Weights of a small GPT-style language model, trained from scratch on English Wikipedia: tied embeddings, a variant of Adam for these matrices.
Each number is 128 + 24 x the weight over the matrix's rms, rounded and kept within 0 to 255. Layers, rows and columns count from 0. Numbers have three digits each.

# k: layer 11 attention key, 96x96, rms 0.115, rows 77-90, columns 0-95
# q: layer 11 attention query, 96x96, rms 0.118, rows 78-91, columns 0-95
k77:104093118128157078153137151130175115169148159093126146134123131155141140170112132136139112089147132127126129104095095116163070116141102106106157140124154089104103145132122170157086170127092139104094109151117109134105139135168106129116146153153130131084147106138134155146114139138127115119
q78:117157137119122121121145169139100177126097124125143108139142092098143142146118094147121159130130139107096156102099116113125146125098116087123086151073110107127142118104182130107134113090089096114114162119123161088130129137109172135123132152136107159121102155109122144134144134120114122132
k78:128152174152150093115120132084130140110117148118157162113175158136100159125143122099158133107148182150117111131125072118132146135117151113124127112124114094129143118090129108132155103111104129118121162085109139060105130114134109132124185152137074138171123086098137158123134099116127128130
q79:114123118133106151081104131082094186132108141132105127131150133135143143124137142156141167137127110088103109113091116089130149120137162140148128156123119117153140090128120188120120085149136112133152102123118155113121128129084115142120154118122127122183120148134110129159147149137155151066
k79:072120165110103129128113138113110126121098161121088137120169127121137101118132153151135159117127125133101143170135100140154124110125147173157147148141136110158151085128128170092136117133122069153129068133097108088111154127095137134124177119156074115159134120128125146143141137132159134102
q80:121148107100103143128126183105106146130103146124111103131101134097127111143102114126137130091110177121116094110157128129159122097142148103147133138041083149108101106138120109116182125116105168082110090125116159097110112122112166175132120106141124109150109142097138142120100120101109134144
k80:137143127112142134141137150108116121149091092108166120113135137125132175157158093118135106081090123130094114127155137111157153144165130159133124127098083103128149100123097156150140128129171119121162172111147186105093138069116140140121158103111097128137147150084154147121134102163147149174
q81:143153118085157128163118135152138169134125133145116117130101119158132112127107130124142117155108073129113151125127104124155123127116095101110127136119171105130108130110105129135148098104131118098112127081155151153102143127137105176125124141097113117112111153093100149106116140134138132123
k81:134134107102138134155081124113126138153122136104125137165111152178161162143098127118124112105124133177133119138123100139117123131125111166100155117153147090154083163138090118110129148100128128121139136117120096116144111101112117138139128155141113134150112124129158144123129139139158157121
q82:124131170131134091170069100112175101088154142135127172094157090177115136106127151128122145131163128141129117159154126128148145142139139172105124085168112135162144202132107149127152133125132113163135105123161148096133112120115138134122134116124102144097165103117144115143133078157137131111
k82:140123151102115128098127105104125137131134134155143090121111118148154131094108145133159149118142127165147143134119120133130122107134137132087103121174143149141124126074131135179121128175130129138141101186153165135123100129071162117079121143107138114125136111156118107157110060116141129104
q83:132086125152100098093153090137097119120114096171104168125128118113130141118142155104120172147107147082142102165096127072140134135103131130153143116151110072126121146121136131143080147141137124139102173181119117140140125123152137112127125105133136170151140122148166113116146130130120164138
k83:144110129150162111123147135119121129140151163143118126091107104075107158127130138157098153137118113122157121115114109122127115136095131131108108136116101141132124124132169121142125162139094143119064074164106131131142157174116133126143150133173126154124141110128140071154139172130134140095
q84:134148133141137094157131132133187101188131132091108115068151151107187159133143107153134141114119143133129128113150068103172119167098122155161145122118140151139115140086153092133149164143107124133155094137089173195103153121102077105141139125153129128138091140078126143185114125096120086111
k84:104123121174128127143134140137185121177115121147104150119143086119153060148109045116177160124154127156109125133137121082170108135114123159094146125108179144116138112137147094083107094162110123116163144132150135169107138126115116135179124130156167101126090133095145093117111135116126153126
q85:139128128127116129127115166121115117118152142116100121160147109097117130123108105141122097112130119125118133120149121137127107127117103123135143103135122147139108113116100098102154160118138134113133117094164114093126113144116126200105107147172137138165132113133126154110108106132153133112
k85:115146135105123145123149130122124133135120118152136138124105146137116146111132159093141122114093130120100134132145125129133153148137129137127140107128090138136088125141086128155123112135196134115151149158121157125143082104135093165101134103093089110147157121129164177117115141154112170122
q86:118109111167121080163154157133103135108106092117114145062153083144126139145152130139080101094134145162098131149162108094150104159106066166136119134121096137102129161112108085138153125160130122103135132133139157129123120136152139184109140111139144138141100058090135146143115102113132157126
k86:116084121127125135151164146120101138127089137140134140095097122152108171110154116082133150129103141157145145151143143092137103182101143168093128150134131111115091113125088102160118136154137145100127168152123198112085118124120144147116133105109106134145152074109159077116091128125140150162
q87:146121153138132137141118180117085135167110109141141112143117104072153134120107107107121154152139102155143163066133114097118164120142104145123133108150134089152148165112104122118128116096152141117115121127113152127137124099104119178170113127107140108124120119125179130099130099132113155152
k87:149110134142107132143087110113116158117115143130161112140077145138130151132143126116175120149082109143140117092105117141170179112127141118114123105119116115116140169107138126161114131133152100106118142104081164120141109111133120137101130122120112098149155089140191174114104118138086158113
q88:092117117128127095108159159146066161135116117143125109146136153089136151102105128099116105128130134128123151163146113132128093105122149116125116106129117093078121138127137152135107131093127088070122119109134131136100139117097136171146101124153146096116140137139138132107115117110128154122
k88:128133096133102155149091137150110137123138124118146126130129147120106187140115138100141118103128133092128142101125094147132121124136161133154131136108116127149116143135101141148112134103133138131111122108109185113113111133106096152113111140084099119140167069122168151136112139161131149121
q89:155149140148125145140144108092161098147099108137147148100115124141085136113156117141096121096163116132108109158143180129127098118120085128122131133109122122122094154184096073105145117109144154134147120148118129139159090101156090152087116138141156169131157115112120126129097091133122128126
k89:140134131137131120111165142109157131142071121130168122124113119109129153124163120140094130122121097081131133141147158131125108127073124141085123112134118144120163152123104086100106168097180156093101164133134136133125110125149175128123137141171121126138161164134127089121097121144137163151
q90:112115100133118144147112162140095138095116134142112132130132171091175187133169143112140152152110159121146094152133099138112121151114134146121169146161140144086086092087162118107120139114157108105105143108123061094102162088143117119119110115122118148109119092127141110122145110148092113140
k90:141128124135140116116133139199121110157126094126097144107122105149125111163078128121104123134105138106116106124151069166119144128119102112127112200139121147102101113105141121117101157138094142172118141149117111122128168127120143123135125134124146144118128100110175086109158113094118123135
q91:131084173112143132126137129100107115086092154141135114162141090135151114095114133097090128142159143121161133095108153130166160128114159088077115120131186081131157168116097111156143100125156145123114151111104149157111082142135111147115134111157147091160182151112115143098088115162138137154